Part of a small language model's weights.
Size: 4 heads of 32, 7.61M parameters.
Architecture: rotary positions, no biases in attention or MLP, tied embeddings, normalized queries and keys.
Each number is 128 + 24 x the weight over its row's rms, rounded and kept within 0 to 255. Layers, rows and columns count from 0. Numbers have three digits each. The size before them is the row's rms in percent of the matrix's.

# layer 3 MLP up, 1024x256, rms 0.108, rows 55-80, columns 0-255
092:123077141166152116153087147134100099134106134153133111107113134147080138162144130147142140111084152110095069093150114087093172122156129118147164149138115124138132110137100103143134127109112145081116115128164124107140110139090123099153105118095153120128124100162144133163157103077155127130103129142073167137124173158109114121172151104080110088106153183142091124098105126177125155121119166124170092138166130133156162095106119109126145123116110134160126125129098139131137124151149122107064103104131152155130131118128128170092146142157174100130172101123137110162090108130116151130111143140094106155105167168129116119128111128153128122138108133162116136117129103161144168115116145125163099129119137137115148128140163135159099147138123163127155154170146110181124138139097133
102:125135128161148104142143129095125113108148111121141115128114156138110126096109132163078136098152131118097121123094142148152132137167144096131111104117150138091134136083119117158133115120164155129102140096145141119099139125161126163086139153196131089134131090132116127144149125108216066094135103109151136126111135131182111089148104128136138083064130119129162151174142102118117151124125162114128157114111122118143136181122125115124161144150129137119106125099113146106080115175135105146154100124145102139085153153135118166196110142151114135092102122136151179121119114146121095109182130117125129120104151140121151112090119141116128143122153084111175120079112146147149119116134142128129160134107154121122114136106084130134108145130141135125091071101090093132123110159167127
103:126151138140114142110159151100146131096117086145143100135116141090172134126082137124112122108133101114119116240152158106145105116160149125134101152122144128171148157120118164080114148147112111119122106131150113134108133136126154090096121154078090146143142105114166151142115115138140092147132100109116181151098127157113097138131147081079100114142138109102164142131131074105090103135122114145160137145143104129124106129134137129148110148175122124137148146125110093131121114142127112093180158068134152123134149124075175146116138142120097144138115116118134126178115159116136115127092121163104113136131102124116154092111128143149089091133111109132099122146112198139110108142075128127160142111121074094099132128081148130112115127117135112104152125150115084109120154121109115
095:099147132145142105152150151153128122132131073119084114134148139114126138159132137125153127146115126099146133144169134145161117122122132122168121167163082154173099129127181128148138139110151121142135139168120142156116118127107107170115103149173110140054109115130085159146109153134122081140128140132117119099148113172097119103142129129130119110174111153088069110120151117097149119042118093114130122157087178130133134135148151140116110114155111103144108116098115141117113134140102140151129149135085161126122115149133086194146167125104108163125124162147127116122166140132137127106154107138106097074092099128094150099115116115136126111135105110094090127092125111111162121077091133111119085155143128107122100157123143108130153121167124131090150132142167119125120132160169147
103:124166096145148133084130146126173135123110127128095163146159136098126116147093176109143132151134118151141146101086146113154114145089119144180148100145094107100114148140115146145126105137125086099165142130100127110159104142124102081105135160148136145131094137110122101104129113110116122112127117128130169128128091164132122121089111104128127143115148113110118114123109090142073075104165182108156112140121164139133106150068113081151164150163127163125120122122087134118124148151122121099141129095133059127114195144159153133113124129096121134127142115142155114090100118122085133150107132190117110117107107147137142161074131107153160124137151132137141138112102151074160133135198140131117105104092115157121160105122115112109185131095110160126129132141117149138140155123128111
105:147144136134144116138133131142173162166127075069156076134119133158139126089122150134161116105143119104122139106132171137135145137102134128159127141134110111142145120123128136140112118113180113120100152123141140126139158135183103138131172117128107097155161170129126136135118098102158135136159162111163157136136165123119159122132121105083150098120119145126101137121143178125165107136121145079156135132067120130120116128100123150132144137125148121137170149106119123110100130108145141053175114114088113137127110093149143143144109133123092143088182124140128108098102108122072124111196097127101119096150136130146141145154137132156196139111138128123127200141132117189110106096131135144132121128179102095089076113121127137125119104126150108164112135128130085126123126089120135
103:143170132126141123133133095149144167117101108115163191110111138126135129144153166087130132173153139132116077151085133145156092106147120131125112132153133141117129116109122167142126072104146118137132090150089146148107163105126148099106117179128164090165115098127125099140164133080112117128138093103141130066134128152118146080095098114159146144184130109101126114095140157115164094132143112135134146122143115127146119110089136083134129133110131106171147179113097151111170094164153098140103135122112144114163126129149135129165150143134122124121110140140143160143126122125145147204107125107131110118092120136131141114107107135116185172134167130138135105142105127132164127132108142154101171100138140060099094106125101108124153159166154145147113096132130114159107100139123150
101:146182134105126119126119074178122141154142083150131115102132123113074145133112123148144171119106135104072150147141166154099130143150169130106189112105136135145134119130127156112126106167160166116160135146130126122108146121147188106163075098165139132135120167149127167118122145100123176143115130154117135156119159142086087137126170095139109111115121113148104097137126117159142121147139148144120102114181122164138113131138132116106120145122121089146105133129116100113135114169073116155083122156159144123114085129118140093115158110117161144134100140115105115175137082134122169164101140145135096108165161139094143134112156118120103097174096124140097150129141141139129067149122111159100131123139126113140102133126103165171107091134097130150125124119128112140115170115177134
119:105093142154114098118131116154148151144163158153144151135116148087136146103131096124152122138097166096112136175156133124113183147112125128067101121105138123085095120122119114110154144140121125093157090151130153149148112075143154151147099145171144132126115148114132134111183090109125119139121160139089109128127087103086173143128142177127100142126160175147155121123143107102113153164127077118103124142119173157157150101135135131155131111073156124161128142163111054107087124122091121135119124099190147130109139102117160149122172146143126140121154101110114150138138115106111163124115152125142110140139095148118173123107127112139143133118175131178142125134129151104144178157121140108143129085108120146122138108085132134103110135165131119117126101105118127146172133086111144
101:163125193102133135139133140097110123173152152088113095101125099135102117156140143188174098144101147109151133095171118147143159115091102121079131097109115126116115151113151149141112158119133115153132128127159130070130122134085138160157134094125149132133112147122106116133114156165165110145145161176121137119141141142159151134135136120103166116111132158145128124102138118108101143144178150128118086095121182129110132139132145173092089150111122172111132152165119148156111155102134122143133133153136105110061136133121126129141087174121110107167154095123091123142139119098130093168108120167115078156131119160142158122102101085146081133138115119118083099115122126121125148120108126144149146126092107080103153140126108088093107128124135152118142128133112164128069126150134100
094:148181113131151109135119090138147090082115107198169094113101111110110124111118087129116113150098132121117149127149158134143137145127115156177078129128074116161126141089072166140149145126163086127092092137130181106095102144110153077118106127145080089144123108139097135160093128131079116148139131152146162152129140124147124105140146142083128108136073151129131152166145153120145115128181120096125107104116110126125135108159178103134150102153097126151176075157123120159076145154116129158110149158164131134118105132126140111122141106106113143153134110135121105135146128112133139159124160139159137137121177160096079116149097153140088119127089133135117102108136119138135094112131124106147144115116122137185136126141102138123098155090102135123106126118138110142123104129140130
113:154107162095126159135152122096138143142144116095136161060162121120101100141135157138120098119175178118112121093114142099133116141140122126137100104118110130133131140194150093151136137132128122090162147140105129101124149129121133088108143116158159134166127092119126136107146163149115126105107070092141143144139112147140148164143100110111118143161093140094139123151137134075139117143108118173118125137094086105158132143099121093156124122109179140115158146126143132140146125106150126149112188121159098164120155161152162156165127143159120125100101151142108126150138127114149139117170147102112125110159112165147139169108115154123103087146130129168092102091132146110089079119161113108123075136141125127118151067105128087145128149137145139098098142139121084085112138174123156
108:072106152120132180165122079178141162124157147094111151168091170136099145131122122165109136115159113098121158124156127127102107151108112132117169133098128113119124075105163144128120132143102124114121122121097120114144097113159103109124104135145157186158119128118132106155139125139092153123120122159116091175169121101121166110147095113135132116178126140151147141117121141161121150145143122161113129179126126089065101098151099142110101158148122138134164131138160162119088149140103096090118152149133140082125160146075142134151126114128140119143152148114125106105134155135113124146166173125131164125144095137145112127138123108131112104165133156133134127171118136130103079082120138161135163078112158123097112117119142109143144145159138150193129145086140082097137144136110127
098:115106123126120130134143078102159121168123138117136112120134138188096134154138099129157093133118125145138121114135089096121136149131126149088156159163105139125118122113114097154173123115094138113121140068113136131106128136151152131113124104172159127076126133101100147127143090102179104142128125114124129147103154148134116190123125131120119131132112118190118165144165109116140126121132140106119106123175147133102123108123146132099139151131123128137085114128169161094131140147152110095163156168153159100123160115131148114096134124122080105156149126148095113124145097136115106133139060147120118119106146100158108145071123109095145118096121114143088110110157110171140091202116129110081152145123139147102126099123131146132146125085164114153146109166152176103157132053132119
098:093166089106141154107146076163110100174147113115131122096145119161145135147135121171093103128130119104142149158113177172107143148139148073119138146066116108106151141102152086106149129100139095130120102141117096145116119157136109146137103092091119115120117132158123123122147138146118113106166101132130104150134115159117143097122129155104123127126124156147125147131152117115096141140116149139109149086115187152116121125097139095151155094161143124127126146093066120128130151168110116150123129138086118128146196119116186155140140159103149139129120107108146141127075148082100166160146123086146047152124144129118144114118097097095110140101113138130136083118149139137095128136092120158121117086156126099136144125158117174134137162117120114114140103124096136116097124167154123
090:139128109125099151127127125107106164124124098127147113128102144123141125100142133086100148080119128139132139112124133177136115135131165131134169109074151082170086154134148123087151140142130124119136129149146134099083114142130086116140108155134118112143121126099081139158112125174075125120125168126128149152127086149154128158113127132135112104125154096132139106093115132128107146063146121089174098158096129132154144088141148133148129132180092109116156144137119125167102158096082124129142122158142128105151099083139101130112094123135139160128109106115114097127126137083142092115132111191164129169107136110129080143166092130124087062169102174135138144091163143135113154144137124145136140121104125113096119120184128130113133137097098129128138103169104099125103082148152146
100:102120141132125110124088113137057147146138146157106119127156132133136154124116162107108140136077122133154093115125092123108093091145100125094132161121133102099131178097093144118155108119158164134168139118133110160105073134159101135091134076120134121151132093116174154113102137124114136134123105113164152144107150148108100109148121120084149162093133130119138138141123123083145089122105135122134089129105139110091132133076114130126114119173130194096144159132081155156155061135115135126144119145121115156170143140108161143139145113138136121134144114170141081162120125145140136142119149143118105117094151151148131087108121096133151077123123093120152099147101166114139099090140174157126118171152138122141157174136160120142076135127110124159151110139089135148135132117091109
092:104078102139128149144100175174125142098157105180147115075116113151167146104162178082163179150092136121128128109146107137128079092136130144104155153121155091104120135152140115130132123106136110112144128153094138125155111121124148103155138147151153138132097142126146103136129104139161175121090127122153130146120131115155148148166126133126108130129123108159098141110145112126089123122111107145131125127132159090135146151105132149169150157185127085092170144136121116122088142116104157149158170093107146168149110182159103096154159111119117157122148153161106132132122135096113120103141094127142142136098152116162097160135124105152143133115136117130103111123120100152176089149126138133076113109151163135137140107122097118167126127131107107145091110107141127121079208129171135
097:125111142121119131119112121150136141144124134110115127127119111135123131087132139118193128153087161126127123145098134114113109133138117129103109123109119169111096169173137111123132131129151140136181145154152144155130092121176160125107126106130143104141132092116122150115136082139133139133107130157089132037109128097206114085148124112132134161118145144085157070111128084105156147113153096142160150118096137156096122101171110141159116115124119155129137118139093140152155113102101161117130105160101137124077156107154120139135131155100102117153106140158140144121136145153112156122120180149136114145122119092127117143150115164152175135113113107124130131150149130152140140172139125172115140155131114108104106137093151111139189069108123079166091140147090152127104152159138177
097:178085115104125081116097156177108117143131110127135128104120166150146140107123146158148146138126139169094086125099161123149120151101151121115145105111104083109142145069138125143139089142142134112116101105151140118169099084100165129093108151095124154118093095188119160110111122127147148153113136104102146131076128152139111129102130118129136108164121156104130141161131098124117092185131119185164128095163143193144156148140167106144115094139111129149132141125131124110130116108140173138170119109104140101131094163138091115115128146173125124158100109153139178113087166142116131089132130140106149144130155136113147135148115108077124136167164129143072137117129109116139151111090126140147146148133137122112125145115138150105166101075141126143107139108157096130126127078148142
095:130133145104119098166101129110161104145107132136144196145159095117130138129058106096110156124108132147158101107134133130117131119154167118142134094115111115132177079117088123090150057088150101131138090124120127130139159127163147109149148120133113134117103110112135108130131147156183119138128118116116131108135067101114091149127111132161137120129176176176085086127176146149129103133143105153175110133108128156151092121159160073142123103135122114129182152145151125127171116179139101168108150111145102133097149115148092120111139096130090113141140130110148153105106117153099142123096113121149130126187123120126127146135127126112132094149096095125148154103132115134110157075145132104106138153128166114157138124129108157158128144149135132124142122127080138102106152098154135
106:160083133120169099118118143152142096155118107135136102106135144113116117082098126105151164117114131108109103155152111127153112149092094145160120090131157155155142094146112114134099157154144125112142105109132147137127105164136154121119146130131113125146153088104108124152167201121163170140124127129118133143102110107105148120093151127104128157150150135149117196161124129165138102116150128097079141109141122116122121126121112135148133123136112155082131093147143145137140139117090155149151170154132133134090086091113126193105158171153114110161168105122126144112168141132083122143137120094151171065108161157164137144092077122166153129086175106141165078103146125119158104109093109104126105125198126133139154125128145127140112123116113120110132116113134120121110106120125109
105:142139137184151109099100125160106090070131150138080153187088132131173147114105139158107138142116108130115095137123125147126110109111148163108150140141169110091111140136123096124125176170153119132138097155166135158100121133120117122115158104172111078104148151129140147113146136138151151130124141142122155125136136179111124121188105138117149138148094128100168157119081135120104122155126111112111116132114112114150103122171140084118130111130197121094147095147094126094126163150100145119096144095176119116136162134133100147146123107148114164192143201085136134143088112111107122112122144105112119125142151144123162164195092115163144129145138107132152133131137090160113145121130119127124094155100135139108133146122151135132178099146140145109163103126117111130117132141129136
099:148138123131101120118104113151106112100113108141156095134127109149155166139116141102129164140122091097080151132196099118102123081137111146129146127128105122212178079154137109097153146103142095147109125122142153159099142113136101133134076123172123134134135173110132114107077111172124114137134146143132108136128133123104120135100142150127131169111149151114106137113110100170133112104143168170126119110129123175111108116080137164159117125114126113138117141155106118142134137126098120104124082130136133149127107170110174143114138131117141154144126091107155120109159189139080105119109126112133122149174124172149103132139142123130139133097132117110121161149100172183081071137152137088166121117140132134163127116113135163121164117106065107137093128108089125127130120127098133
098:116098162120133108107180121135104143145126102088181161138151111165127133084106151104159133094122103132110135100182144140094091090094076136124117110118133149123133083148127118150152136133095159159104122138113100146149122139154116084159142130086139134142134136136151146131136105128093112155155076148119144148112141123171088113155101108084165137135126091111100169132100097124129136142144125126129157151111121112152160143111082141140129129120173083100129132131119137101167145117157128122098171151120193101109151135118172165117140113118119105137121141135134149082118145114152133166107137129118119130109178124112123107119121102158139094126100137148152196149114142129092129156125133120150135080140091149105131136091146126147138072138150103116143116116093147145153108121080188
093:146104120168156144141115158106128139125128096123140149156115105142176117166169091165161103152171146120106110114161060102123122145165113073117073114157144137118107167136117118089135166145127161123158152120156108099133081136099121135131146128089131154099124185144111133101106133128174134119127127137100087129118136138051157158105111110127172092113160097096117124114142109121119128144133160171153110126104147135104088086117126107158124161144110128138134151132149134076150142107119148143163176120148115124100129150134139125139084119133138110140107139141128141162104125133121120177123179101129088127124123143134121107126147066159125128121092139151089127131134136075103126158136154140107154120124145115123150170128130136139101138124163118147119132176118147133124063108127145